From a checkpoint of a small transformer trained on Wikipedia.
Size: 14 layers, width 64, 2 heads of 32, MLP 128 SwiGLU, 1.62M parameters.
Architecture: RMSNorm before each block, rotary positions, untied embeddings.
Training: a variant of Adam for these matrices, 11324 steps.
Each number is 128 + 32 x the weight over the matrix's rms, rounded and kept within 0 to 255. Layers, rows and columns count from 0. Numbers have three digits each.

# q: layer 11 attention query, 64x64, rms 0.139, rows 0-63, columns 0-63
# k: layer 11 attention key, 64x64, rms 0.149, rows 0-63, columns 0-63
# v: layer 11 attention value, 64x64, rms 0.153, rows 0-35, columns 0-63
# o: layer 11 attention output (transposed), 64x64, rms 0.151, rows 0-35, columns 0-63
q0:179153096160213132189111098141027216061201072118133130013093102076130116061143129052091038087145032151168155123023106107184174145232096019199053171102064198205146139073096255044100211221172131
k0:144141127172140096170129150132135138146145101174151112118117119158100129116209140106089114172090110152121127172124104063157158131113111113113079107146124136127102100143110156092102175139132110
q1:081095113101130092094111162145143131139117172149099121162100091176139104189158127181161173165095179154088089120158131142119110134078123196133167118137157076069120167139131077160158105130118124
k1:104136147091101158082113109122123105160102180093128109135179117084141133133055164162172171084180155080113097101124155189108097103108144123129193104110182101120156152114128121198146081108132133
q2:193118090146147118149097118145116164044207138077138133099103098142129101087122087128131138115130083163174138113094135124146165115142093122121102122150144153152163148093117178090121207181139120
k2:153139091147175103138139144109136145119136066191132131126152151155088139105158177134093094158078119180142169140144120093112150176138103118126062105151104206119131096125094145113106123165125153
q3:069144122125098089119137146160188115178078167123127128148127134122167114162118156156172168170131186116072131124189165144096069140075154196084187125155165074110144138131151066173132112059111145
k3:122134155082120169111123090145127108143103170081136105135126117112180116159075137151166174077171166124122081099144143190144096115123155118132192105134138092115160143117134139189165094107118109
q4:152083143114170166164130101102118163087168106130099135113113104103088132066131112080107107092150111121183168167076127105186159114170110067188070121115100157179106111131126183110104148187150084
k4:132114109195126106164127158122143129118143069177139124092098161181129131142159113135113073171086077154135150168118084095173120144112104154103063131113105117154097101119131121070076164138132130
q5:168142140086135109101132155114162124107133097147090121131135171148103137154158158173152099116095101151120171165152190143130128135134133150094149155127168182129141102172124113106138107061165190
k5:101125115121116074079087169135189122141141135138113107176195144133112145071106072118147171124114154132098085121121106176138108149136151129135143118123102140143127158131069126128127127108140183
q6:149174187119175137095113122117107106088178115148087146082100113138103143130160057155104105124131154187175109179070138129125195170177111092157078125146117112138108130168076178100083146165147140
k6:113105130146114102151121147109162126076141134168112107104112131141112117139154103117112100146098074150133175131123104125135136165122098143181084114133120153157128129122121097117102136157161167
q7:166145140106180157070149165138173096157116167108119140108099151083078174124136141156121107150141181181106129163153122167131145145146106131108140154141125096134167132135127152147112149175102120
k7:186141132180131110188138177132117166075173103167091129122104106171130121119128084114134138135103106140139145148129056089116138122146086118109101032142045152150117049187123086140121149106187154
q8:130130124160139180167131134149212104156157148069207167120131131093104126175112101162109124131134107152123172119129149140096098076131126087160103149143115154185150138089159123134158103122109036
k8:177126151149077156087175115120074120152000166119150127118113124116158189133118165134173125106152119095127061083086102143131120130146133170127172139088138137067181133114114123158179096090154140
q9:140140104144144083042129171151140128099132121158153133116136138103117121106129162129082156131143107178079201143165144099095111134119094160149149109149140138136123107107156090180134113133120129
k9:144128150149129137168128128111109131070152114145112095126108130139111103111150140138154129125093149136141053148109150116161103136123141098128068065142123200112157114077123118094090151136181106
q10:154094213114183159247085175065095164069255020119040177068123133080097108096183078092073089118089045183205183201029067071198216189243058000213000145128037176195065074162027248075078170229183145
k10:133117134126108114148129150125148143110127142118110121121129151144115125128118131128132100126121113132089149128128106134154135127128119135109107136124130136153144128132123103119122168131136140
q11:119123139134114144176161133130150103108153078139159079079129100089116123140081075064145076104129169153130175122126186145167143100193153182111130142149128054165156138110134100139098109156140137
k11:158120054148139116158117163086104085094176063208118166099102128175092087126200093146104109199097076177137168170109089094144147240090048145168074076127078178171091078119093164064068183173119144
q12:139165118101210113181150153133166126027138080167075152096127119118120176089140160097118149093096092143187113117137172081106146173074133128167106115154117149189092139112066150090110129152135131
k12:063122132141037111120111095121162152125115183066092086186181176116148115163141143162144176138164182094074114099132132153123104111141128160098154081065139119101145159108155103174088112089108122
q13:158122125138074158136142124096177127073134137103109154196172123137111164138082121139197119127156156113145139138159137093113121102130114124137118143105183175148141110109176095129070108140108104
k13:117155175109118086163116101159144131126101108170125107117150188164113153133139131103107119113099090166123116141116095114111122137100137145129086101122115130149146128085089113068091162097098157
q14:116123065063132160086121189106152193158053184159168134158231132145151153167110154129105127118105105104057110161105099153117077139106131146084164084121155070098048120058189124145164120097091124
k14:135123122195168101165149143081109156123189086154143131091065122136102104116162134125093094140114144082121113105114070092137112116182104120121051174144096171171090117205097113026172176197140099
q15:130199163084145176045099094157106100109178102102172134090168121117127132096101135108102130082122137098145104120163131147129124116115164107173151114071132146147132154143090190145188055119131162
k15:139106102212154103174103126132130109082075163122137117134081144142142165097185095125089126158112148162159145208096118067107154126159109114130147136118138129159079144180149104119074133143131092
q16:109155161133127150160122097119122149117153109117122119108104137129139134130118130105135114127157131117142139128102126118165120128155128114161094132115136118148125142086146146096149124125133084
k16:173140086160202129137132094140071153133215102145139145048066095153128108068179090075069075119109087150158134163093113077203181109185104050151056153160073144216092127142086190036136194201171100
q17:120125109109178117155112102119065183078195096135102137081112075137076112089157087111096096107124066131152113161081115119134176160187100088184096122121086163161114110126098218088114150186148148
k17:117107102118127094167105143122153144110149149165099100124073080135160109149158109107155139110108111153143107111126108138166107137121124158134114098135142133150112122114119099094112188151142112
q18:120126156121131134103111128141158113161112159122171127179148182073157140150108170139114133125183156105091096074164146135084097086079168151056140101125145097087158149083173084140128076084129100
k18:094150175082106106122103115119142119064120133095094152133166140123167121139123100129121173120164128129123138108113128114124141149154135144107106130105156077113115082115139176137148130145116126
q19:112112141125158112136146145094130148091151105132118166118113118123145097092134080106151098108117126113118131159092174099171130124162120130184116141123120166112103112151116160132182125143126124
k19:155116148168144137141122122163107092164146113158165099100093110135126132114153119148121158174106109160131110134102097152159090084094098139126096118154166093146087105132078125108110183130119124
q20:130102079131127112132104115127084145166134108150162142128129126147073133111130124138115111127113098131134177172111116115117177107132120140112133126070127082173182113156097120135143153136165170
k20:173159096119186075135145162069160155118132117113097086150165092146120113082118152102116107129126136139120100166143152133096147167127107129112130111152104161090111160175130163104097096121124141
q21:081153126162093133119116092150150106189139211129148103131134123133164122183102149128180168190145134102139101104140110118094123128133135164126156118090097047167129130148151111147134126096080125
k21:080138117113118139100141129155127136101071148068133118095143101117157122140119105136126127073149131116117118092121146181123108120096131125135164141143143127106185195124136145179149079140120115
q22:127131126126150142075116158125175128132127152086145119151098094084152122140128135102143121143166122134121120122153155134157159148174105088174125134128079121155135045138111116150165130113121105
k22:131172213125088209117129178173121138114102218089187098086126166112161117096056089179162176094130168106082086134057181155101085095130172154095156109089163157091152166137142104215187046099122158
q23:136110085142144132165111137075100120120146083128089112134147139116074093124110130074107097120217123121128165135130135118116152174134166127118079089167113156126124128117127134125201137147154149
k23:165126176117109130128149120103117127125163108146109132114143155130129125146149137144099141110108122166142153122120079148147122135138096122138108163140129138136143107092161145081066179131117115
q24:098147151177096126086156214117106128116111069120183150147173133117157131118143135133089168163179120167114128160159084149115087107112145168146149133139154045125166145150171136159111143092060171
k24:164084070097130148082114092184118156146159202130122115137071122119119134116139181138130150133107159121127117128145142146159100137144149113121160121129114176103130138124126132158130102151135111
q25:160078116157147152130110173070121193156178107130147124107123127089108105119132141146154166078115101126106121189070119127180158069224085115152085105183100103169149157162074156121137152171104180
k25:116172095124166151090149101176113113089065152058180140134121087133146154136135173180123156119155145079116124086168105189079109114119183139111179093122175125096113139111121157183162053102104085
q26:119127116113138125127121119130099146140126133140121091111125106115151124115133114092148086127114139122123105116107110145137123127150142145117139133130132099120114133116137152128123136143133156
k26:143195153051010182000160082169086021175026217014225076182123107032164151196000163251197255024255255065079094091138238255016036086095205155095255133118246091013166200158158121255255000043051102
q27:134197093195198088151143128121073149117149035140088104056107120146063096106136087105117103113107103207132129169108154133142203167230132054154072175136078211129166130083086167109120189217196181
k27:103129157083106161127136139150138097132118172111098153152131106078146124146116160146146178111147155100120061074122125131094117133084128128160190099130173123072130098099143093168130109080104104
q28:127105116110127177115137081113081157093150165046129144148177158055069185146076116156142156100204166127157135120104168153107089159135152096086140130096133082138114147089134110154101086209099091
k28:127171151145121116116077127122114158099064127160112119113090138160161122183132136077141124118163127125109142126139051111129109108110122152107131083134162141125119111161217156152121133115099112
q29:089081118156116114117176177116141104164163145128114141126131159166091087138140116124116090146109159070060146154147146165178094127155071144154111156108094099134057140149106116120123147151100096
k29:129207097085113109122153147126123136171103110113237106126121053106135131120101100169130121124130123158125109136130178183168146151151130145163117146131180144110133104074140104134203156133139098
q30:123129048157135135174151117176099172052153099079101108109132094116074166055098093131121118115158092179160091088098115113166177094170102082143088092127120211200114092107095189061100167120205116
k30:087160191120099128151110106119115070151097142135115128185168201135154144173110154090157163078130186083127059131141128134135081147082152171093189108109120116097166150131143106172152082135095135
q31:155070144074145113121143120113142103127123129168058177120163126094071083092137148172106110133163147147167087119145139117097118090193152088169105112070147137091132133122149123122063088184111184
k31:135127140106088169116134107148107128112114166125135110156130105159170158174111147121180154098122113139085163138159175106128133125099113124131158107172125049142085148108131114103179142071084115
v0:155086140131104110105089128161158100112126067086134079138162077172140131124097130164129139113055138131182088130114137091188102120085102093160127202066092122143156152102052070100068135123132085
o0:121133147134101098129084173110150063117122183109166113182126070129160138138148135069121175109076150172124076121137094094122104097077065151122130172119102091124134171103088097082067153103170094
v1:105042173106112143131075139157150171155119134127131086110132132118153070134125142157134134133168128109166148130112120139082113117102135105179152127137111099073188102141127175094115146154108043
o1:136067141108137066117095135096127146135134149096148101103150106131122176120138094128146100145156111142088076133134126099118076105175129151138042107143156065118126155178115105099160123174149136
v2:138074123130095085130103129122147109160144156098107097149165208078111152124117181079079167145106106138155117118120096162194112103112083100142141173068170109154109174130102146106052150153132114
o2:167080138164110105090116133141133108113140167120081117181127141119148122174142163130080213186085132127162137153141145131122085115135080160124122161142089122199156165119121102145065163185123173
v3:094156102204103131151060156153120059070140119141091190118196140115156166126139092102074118128063079172082116159125108137057141145105167113095133175102146088162101161128206209136107155171090101
o3:087107153136116095098089099143139104142139118176087210151138136175150144079153093206073164128074105162075127200136122141146124122067155111123149154128197085184123134115152155178102175164020102
v4:116102080120127139128094134076095113148197124032140127105133057112198072150114067111152141164112090155128103152121124122157069142096142196146129110129130138142154131109145144131155128154121156
o4:154086142117117135117111141116107130161107147085136099121180106136137036101051053133111137187104128140110099124160112120134146181070140179119130154138199159118118077144078116105156084100091145
v5:080073105121138094116131100144183154094117094168121171210132097196112165155173154141112091134060151050100093111131155140132131122163049073128133119218127092099176125177089055128118093105106131
o5:069129071161149091190159163106163119123150147138172192157132083119144147153134249032146132057123124075116141062100142131183117110175156090076164120173129102070097158146157040082100113133098107
v6:107121176089086085169114057088091115119162151057151119192126087140171070132118118056163140147159162073131118134148103148136065134153108108102121106107141116156181090095110171116162117168169099
o6:115151153153137106093079117158110124109128142032106180149165117084126054140095111100139175112124150087191134128099110085172159203129145154161054164154129141114085065168075087074125117173145167
v7:160180103141137077093124149191129092122122100175093104081091074118189132101187097160107114106171109106119070136070111087157144123117150107111135099095140158213057145131092132162080134130095182
o7:144218136122132125150128075117139105138146117117107135101178118119176135048118096127105129127117188115189063178123195135089129122085080100129246097094154123151151220105119130147178084103119083
v8:047155154085163115129098084197124150123107149102072145121151148136146171106165145114135093142142158122137118083153170133057096167117172168126124112229164132148192067070174101135127106124107178
o8:052094103082144116133114092127143156172177048128075151080115211137163129049101126086134065092174134126110148054123143102107120145101188151108092116117141115130133102117153114098145092104096135
v9:160139102154093181149181186107108153086125074133140144166134084143158138170140064073093116156085141155177074129133104076116121096086111125156159127171078067110152051147155171114139121141181121
o9:162110149106118107144122249135131127103078142125126129160150116138127154139084118127079155035105136203131136151112062138165086122113167098110180165138174082096058105143119135175157100122076131
v10:113124072154110174103201162064160156154079119139133113114152177103121139143185163126076088173141158113157145125175184132115138132122129144128122109136159125068076120115168148157128084151148158
o10:155096123168117153168119152181154155142108112122125090082098172122169166153105145154125094154185114117156196091136157158107087107176140067081166138129152123086088101099160169191135097184070141
v11:128106086194094097170152163089057071171163114135150089126158200117144164147147119142150117179100109127069171183130187143154120127146148150060125226091145145117074169119170102136100152086094110
o11:170102130241136131103114105172066148140185125171178091146105147125122124146152129204152127207167130121134168160138118132170101135109123116101140175134142156161144144065159121115081154069032106
v12:195023120141091204099133149154166138131133115140153140172169075153107070096109196142135110109096131096125120120091144159123093115139111138115128134141107135112168172099181095100139111147131181
o12:174122094111098135126107150131096136175121128078189104123122102099144134064124170105111138103114100100058090050096098178127108090179089111082069128152172109118111109142125112134135183146121092
v13:192136122099114108126118104116143164087183181077054162159127096135163194133145082193161161121123098147131127117092089136163164163190089165107141116156116140108093072134164102116153143155161130
o13:151144121143157132122154151113186117124112049109110150143105120161102102119110103136102174142062106114128114146095051079128169157153104126101189108168128180117122098182134089109119123066150198
v14:102090171182135137119117065108161117135104157107095152116106123147059092126167119095115106214128096143161180113132107141149109118107119187119174072101137142124080062083172096132139112162180140
o14:156030137142119129109070124141147129103116095087147138142101138109091140116131096094109120145099060130162175108095122184086132131151191124072217156093102154115135093138106114199167120170111193
v15:224165125113052115104087099134192068118138099135141167078148155144093103127149178157067107092180159104148160126171115145160152158110122136123143054075077110133174064107094121113092103116144162
o15:138159105092074123137035172113123070106162168103119103093167135125115138094168179127096117068149115058136124147075088143078179119190085142094176146072085099100159132125124149152098085174113167
v16:177111075167153144129186136074159067150129118117187177089150162121152113186127116218151130127120131111160082154170181097132145234131168159091138146133053149161125138094096149110148132094108135
o16:124122117156160127176108141126106115148146203120111100104117152126126128150096103188145083118161137053064095114163076143099149155167115124135202180106135153082125142072119193092146151040114126
v17:165152190108145108101068149191158149148116137207133110122086122160176118106116091079147120098164220131177135202093132115189142122102126207145136207168079073122187149153155137101159160128121105
o17:123144128096156115127078123058098183151084097187074098143094104131157128069164131115144129091181157157119065187113082143174120103133144212081048158115117072104112170152134120133157093092212096
v18:160190127146158177071136095124121191099091102104105098139135090141127118156166127147120105083122112157117128031143109152120145118098113134103120102156143141065096145077143078142188074134117198
o18:134163094097158166168134111159131151179121052122152102071127108135159128149130171064112060121102051129131141103107131124069138104072136097091133071147140152093129062121127173143156121123109128
v19:124082081121106129149088149084077111123144137168089092142115121165180151061163182094124156130152121126087186098070152184096116085116064135176139145186159093176110088136184080140102168131123163
o19:169086084123133093127145142115109130137137049131147101173127093157168127055150139153135148149155162119146167138090183126115109135144118149140146107168157100255105046155155036119134083133107118
v20:168170182136147084156191143104080199167083083115122061142067153126095143150162194106185144090152114119167153098096157108114119113128193136162128156168136120175070126045119090128173146129130162
o20:170133142127169126142147102151092183152149027120105065112071151096126177155107128101182127076165160144118169144143166140037084176090116147205107101138103175115163094073125141137155138077172090
v21:186149131168160146123063122189154164137088056152090187130161098200152153032129132153158146145125132145068127107092110061137122074000108144153133129103127080116141122118120143132126160121143133
o21:207108122084110118135112131114128161071115101168144164191140079166129128044147125058167142106095149149087074137102115075115094062044140118090146112114116065190113141111096161187121076121164116
v22:182170162148165148079140159184119083170141120116135195079202160137123174141108092152095134129159128152130110101151102131112101113128223202082136170155171159179158205087148089143065133167141151
o22:164118119115165179083116099141102132163219097170070089090091187131132079027091077145089074093109101144112124093164117168122167106075118149107151152125125087130145194075139173142109143153139150
v23:147173120146144170106129152065093086098180187082125124138167077155143071082100113100123095111134145125121150083137080182100099074061157198126118134102190096169195127041148110152080101162083164
o23:126135108087156185120122157132110133157161114097121086129153113120178050017132099143115069131118107128152137106132165138101203134067152152098044150129145084135166040093054116167123142197039108
v24:141142136107186177091135053170121102122110082142105059129122130139167108219113066202177159206102073127176128078163145133142097150120177134136112171131102175110069127105119104145179123105141111
o24:151096119113151145151127074159139071151138144134143127086077125164098128201113060107164075174057082138180140104140088120083096145076147151134114127131106119090105133095151145039182123022150111
v25:109161129104092126101117192045102130109115129069125080128117156074092182092084099119149149164104137202134181073129127107151123130088134146163117137056128141144049123169136129096133123131179093
o25:169130194130097148082124168103177125114075145141136108190077170155121139211147084153132171178108136199164173127141087108110139134078118142157141145126099179180125091132119140153085122149128139
v26:132181111114131157121135048104098028123132208171112171146139179094167082053138085100115103161148218138157119190172127154113134118166127048149132117117133132087167092135039115139046120095128137
o26:044150086133170157137141104159145061080106215081091147129199153109137077091128128152170065143180160144189181160076128135184137050172129096122137160062034112132119138140122117106102111148123174
v27:119079049117104180164136161132119131128138112124132105143136107160164121099123160153171145156147127113062134155134125134143054124083127171085140109099108142132135043139123081075165121109066133
o27:204146110146097118122124163118094163138143145099210113151133164155115095081152155126146101125148126099091078104128104083122084135129132155097107139099162154162082080111088091039171126107065104
v28:210089138135098168137169180188129114144166113193092101113146109100117120142095164190145153125138141102147094102085116156102137165136118095082133140163123097145149178166143185133140128182089116
o28:144154105153116154134141143100082125173158145122100120090119118112146167109154112173125105104076143110081080120109119153127099130203072109130085063180192087147131191114113135134181150137123104
v29:135104045051138126091068113148083148123149157145117130137104173185116172102100140133106144118120168146105067144085090162103062125185122162134131073176205132129058106196128065094110126081144109
o29:134120058115113191094196097091136150096144128120177149122094173147153091114111172142113168136126139162149103110110092112111123098147151211165169135160083161170079124187190055042084091132139137
v30:078153117130123151170097087100130097136125089139159088125114098135128161096161113119172089210117149156072121191095151158059059174200141117157140133124187142119150190225109137143099114163161123
o30:089130099223112151115107069088157113111099161125184155080128159141143100104109102146179078155131134186137195096089179166198074140111152123172169152136192143127085159184100108155096088131144149
v31:118155137105152197051170091098133108107135084121145039189134094142141144160160077142136093115043135117072116128179140144104108168143103106093123193074132102077137115185110142145128129090092098
o31:091190111194148151101125154136178117155106186142212118092133102131153128173146178093149064128086112125146158152125158115152130135105163067088088185160110103105096132148114165064119145068062096
q32:177139098172112114149128197154099123107154145204176130119151172207060144135164185150115133119151132161120132096158074110128124130082116148080106116115132176192116093109148142103128140131066158
k32:123122127184121157125084098100114107086111129115147116154159143114173126173153121108144129151125123152114117102086115131188129133138106151128086157137114168113155133122180113116126150127148105
q33:134111132157106179138155129129175127138078143126131111179144144146152113146122160133173134129120142092088143095146140142100095076122152111097150128125141130108139122102172112158116147091105133
k33:118095113120157139174116113114100135129165106110115098106116111159122127134129127130116143147139150124127146126133081115124102140104110119106142136125175126156117135134128174099125144141117134
q34:087171144110174096138114072081135126130153107117097140059076089131156131099111065097093087145132148145118127147068133136153154210157129124160122116123119097112103136140065143110172113152194097
k34:123132098125141142113130141130086136144151076122138143107148113143138134109130108119141133121115106184134146098141149178141142152130139144166163188162128153168177138141115077152144137089123147
q35:080139112121089139136142153144214107149086133098208157158132148067132132145112142141140136122155136095150122145140166128098128095131200132129167133135142122102140075138117107141128140091145116
k35:094142103118164139139167109151117123112126144118149116151099107119130124133079170166126134058123168092110114115163145167071120086102138132120178104129140127093152173080123148147173100105095098
q36:112094147098154074101078139091047118136160149158112103098086078185077128089137042098116149162112116148163144151098138117127144130169105114177132151100091135129130161204074164132136103179179141
k36:136130164147114132087087156092134096110138162169091152082134142203172126121178148162106104154124110168097095103141153091127156117176100141154096128169129161090169172118099135122094061122157118
q37:106150121100164128180123163120140152046153130089049160112150093160088107101130115091136106096096131167177105185135074114119139172116127106111081098128181190128116114164109144129130155163111108
k37:132118134119107093122132117086149134117175106140097145136149147145110161156158135103112145163123094154115175151121096112139157156120116124158082074134093108151117096148105088091111164145140150
q38:141130141133080124065175096152119111144097183108166113123108160074194121147122132152176135124179124104111082132105170157123141083150152110121178155115146092147148128098122143169144104091094117
k38:136127135148147180103120136144112105124100184105171089114120097131161131122100120143158128130150166114126091097145133149110099089127145111118184136121154080105120162122160122168153096130115112
q39:153120106154166155120129147090095108108095071102116120087096114150121085083114117141113119164112152156129147108122140091139138151077125124159121160150111171099107068134077175137160127158131168
k39:131148121096091113179126126159146168123149132132132187124149145128108127100134128111137132122132104159114175161129126123119180144126119134120114086083166147163117113148138115111128149138123096
q40:164148103136087094076118156167086144176156166138154098110126137159144097095123120119113120157125117107099132111110126134102119127135144122093167143154107154129139114133138141138165133127132124
k40:141149115104118153116140130151112081133057188063205111132103081099130094155082136173149165060136211086084049131140195183089101113119188086143222129130186072058143161132156122187178066089087086
q41:105070120068130167148104165101098119117173089132077121145176150127113128145100111128120158093110166151150112128136115128141124157130065110110151097160123194114148139075146060111091134114051146
k41:130120154129103117142104112126147132113154072167085113093117192138108144145138156115121128160071096117094155136114113054099170128136073182128122140131104105150113126117143164096134152132136121
q42:134115132154180070237119137072090165066183052161069153083129110193058126087203027103069069194064046203197231149128066092172162251163062103152000129146058178177070076190047120073073157251209165
k42:115174149106124119128145162137149126125136109134107153130144154114123138110127130105115126115133104134114128135137112130137137144132138131114110121118124108127132118100108115107109129093142146
q43:149163163091137168113170161153197109143156145117118164125152116097064094089127111158139155139140167148096164125139164126107113123128142086118140130167098149131165085124095170114144150139128076
k43:127168145099128119114055078146158152111119129132122146116114102105172135129188126146124109113100141161142128150113140131154170107108112109172130082096131122103155117073109142103129081113118142
q44:134130177162119155099114145089146133103138107126095184124103162136144144172177105141089135171125115213143166179118102083144137112140132157148092110146116123125111080157097173134087124151108198
k44:136123127093103158097165074143180136169102117177113109131166124109149132126110097136171178137180166089109067114168127135097081134141170140113181098110180102132128154116176069189135051074148076
q45:176115103112140147164100186128119129122136127171096107161133101158079114087136108138119141127091114141106086130119122124152145051148139113140138137123147151077157138130108158134133142087123103
k45:082143160145150123099137100114171146093103116153151126126146121143143126176151133115146094127076150123157129146131173111151129178120114113127127084117103125168088123126120137086121111088112101
q46:064143109100159140105113165104156128153104176081065125134106131111167125160083086140144152153132167121192133229125135139165105137100137074132125149172145108104091127127134174158147082131171089
k46:123143167107091098110080114097123154133147130116174181111132131136068127127161076152127140154172130148139146147123161152084181087131172175176085120111149111109151132163062158117101106130151144
q47:122142121144153133057122117112135097110163156095127111100156126172163047083111133120149113109114115117074121150139096077122130089095124168112113143057133103119192129130135117120134125177130113
k47:136129127158156118148127174116120124150113168112133102153151067112119138124078149136117135152096163123106136165116067108185154190098103119153127073106114149123047093133172135174158113137139107
q48:126164108131136188148176136153182109100093145129159116144163156171125150118139126126161115124130151110101109130165136129109071094110140140089121107120152102123123124109164103120119132120085143
k48:129091144142138116147083103120077132096153145143145109132096116168132140145163157153133141143149102149140127111120100093108156133093084122129110141148136144150132115128116131094136134172116116
q49:116110157067103104086093155094138110147123100116116160159117090073132159115090101139110149136119130130150133152114151148145171145143134149191150167153088112092126135180103118172096085101172131
k49:108160111087123133139186123163145125167111145110120123128120143097129121114093144152163142075149147083110115092119166157099113098144183111118172106121140121119114143101130108150149114091088112
q50:138118140151122138175143120126116117103137147124148116137171170158125082136155160132137119131139140089094100108178080116089115157146098112106082096146149120157108149068137172090101179131077152
k50:172094115131161099146096119095113148106131105164146142120119146160139157125132120112116078179082097150136201110087109097170165176107074164134080139112104179136149107171123101085140117183156141
q51:096171163133151103128124117069133138161108115072155157093063126126186074118141120079114102156132132155160122147090148122118095159135144123156116121144129070059096151133078141117165103141181150
k51:161145118112138186114174124166115153143098134061148111099150136128136110138105114141134154142130104129122127105142136184176141131065138128141177122120148124173129155167176118143185148138133084
q52:103139122111163099166087122172148090046181109146150122145164167184086140110111089090083120103072106150160192114133068104156147110076111145131087108073102193173112116151115146091138165161125137
k52:105127133152123064134185162112106117113156121163109161124114176151085151150193126141096099131101079159158146151112151092154174166131103146102073132115082182169151124106102135072087164142160157
q53:150107056150101093142138168151104140199121144155124129116108120133096106150136173156108114123145102090096116107144132098114168122199118099085166131140116168150152162107151145135085130131091179
k53:110179098122194124125171111172093167126139154126155113055135061177139113105132071144146135092108159054054108139142176173139110126137162112149138096143147090128125177084150149146156129130079133
q54:096197168108140129129140129125172115101088109105114140107104136133156123106119115136127126126113137178163100159127101132127129116078148137149105111129137114081107114140111161132125095104177124
k54:164081098111118074105110148098144140137177092125135171137134124137075165151127113113117115178105099171139149131128118077173145164137080143159083151107097169132142122130107103083112186175204123
q55:119151160132095183205097103157171075074104172135150145146111173121155076174146145106159144096146122102164137114131106067138087153144117100118112034141160147177114112132130114110132142136107139
k55:174114154090064202102136107116175071113087137068077083169166180131160139181082096093142102169160114146085096117097156156129129149100192147173126185100128120090105169179183093170111142158111138
q56:142146160159101156143134089134151106153034143079157078138120137053152136156075150189136162101183128127118081154098150148154109084114195098120152135143121074095159146146142145163121101072127138
k56:135121138141136152083115097116134108130107149138117127137134144111147121163079110111150132133153142136136111106119168138123106130126157125121164144134154089122144158141152156183130103134131082
q57:146109115197126169137183143076164148153121105169133111122101172176103130150156125077167084141120109140164157148141137129141149125130156134085160156136117159098120119131169121127098135120179131
k57:118163132078158083093171154178166083158166079162114128098149099152127128081156116121089162133070088120108128125138104168144106119131139117143131131133107099136116125066054114117101107105125158
q58:113130130134145126102119112120113143149124144126124136125122113103129156117129145147132146123151145106126101102120154152101129121136142140108145138117130122143130148097138124125143099097120138
k58:059153123090099236026124031160136073208031201047217076190079093100238107166001167188228223037213238060097033090185178207034012002068230143123255147119222017040156170141187101255201018045061057
q59:129148157162180103099117091152108087132095147097148129120127123145125158153094124084149132175130133172116156127149130129152120141041147136169130056161120146140094106136137162129200094127096127
k59:171128124137100085140165110150148153119179145116133145161111122128114137115161127114158142150095172143174117138119195141121140088118157140103133169101176191090150109184129147156077141139131087
q60:149106171141117152185124127112138074068134137105196110164128153146106104105105131122173178098127128132119166165134122142144120145095144155126133140123177036109074103203129115142188164098144131
k60:154115175088119120128125172116172165146102160126070141147108130106140118141122133137145110146157118119190136155098172129100157111134156127136147114112111130138128136143144103148063086155116169
q61:161079129121113135148116153133178083095053137144097134171123147158115170180095163118152095121124086129143171181141148105154120123119111119156106128163122123128115114155095101125136124140134168
k61:086155143157073108141172149089168165110157099122093111132156152152161158144153112098124135146159104144161126137130150149111124150163159143101135141103140117142123170163137134113101115141149174
q62:194140166144109124150143119124122142099119146067104142155119142073114120099073107137176113173126127160142113082150136112101163141124130139122136094139184216122114101128130085110134086109131132
k62:100078167081110072105095152139111083120113158153126118142111153149144137098155143089149131117120128101126163071142150131115153123088141086166152119113094147121143137132113133098127134131140113
q63:128124111121148170143107076135083116127141163109130082081092116166141077109114126117129079094192112055097124105132124109166116129149194111100127167160155063130150113118120138093117125137115127
k63:169154077145136145115100165114096135116107146099141161112155099124133102135064115096089124121061131159133140155088108172124116131070157143172139098128153113147094119213148132186183133176110136
v32:113105121154109085171144133152155210141124118132135112118089149133141088108082087122142140125153135130148148128144103147116152164150096122149123165150136126116092113154120117139170129150122180
o32:112137109135127097135163147161162137133105123129132144106137181122125141176117122100130109162122150143148130150189158132087150124112108115111141123166129151107091137145120124100121158096123143
v33:132131146117138092088048113116119112094142169109216071111191174137169137107118043081073135135120123127153115149113125116147134154124175110174134127171139137137100163059147142120106109136108131
o33:141080164137102113087085133068135100145151139137157092134171194162099176094107121140127120187162136130132158148085127152117104146087152151155130134115112068153115147143133161162128076187148164
v34:172121109089158193097093128138105158105165098125158126132119136130109125158136082087119121117104162136095086171140116134134156119127140126160124134137117131123108096149157103125183132119124118
o34:153156150117114159123115153129105195116140122171135097130147134155152159165116143118134132122132149122111091144140107110146096177113135134145113133157123130121121140148144139177164153138140088
v35:126133098139093156141148136153178134158091080141125136060088137122144075109110148169111145111140124173107109132104106162102160176143106117086116095154157127163150188100126149122080103096079111
o35:105149098155150134103123103163149082093122171102094110092139140121210120120133076126091088115148177137183156129155151144147185146101111101087106115145091136155122118132079132083135101105063130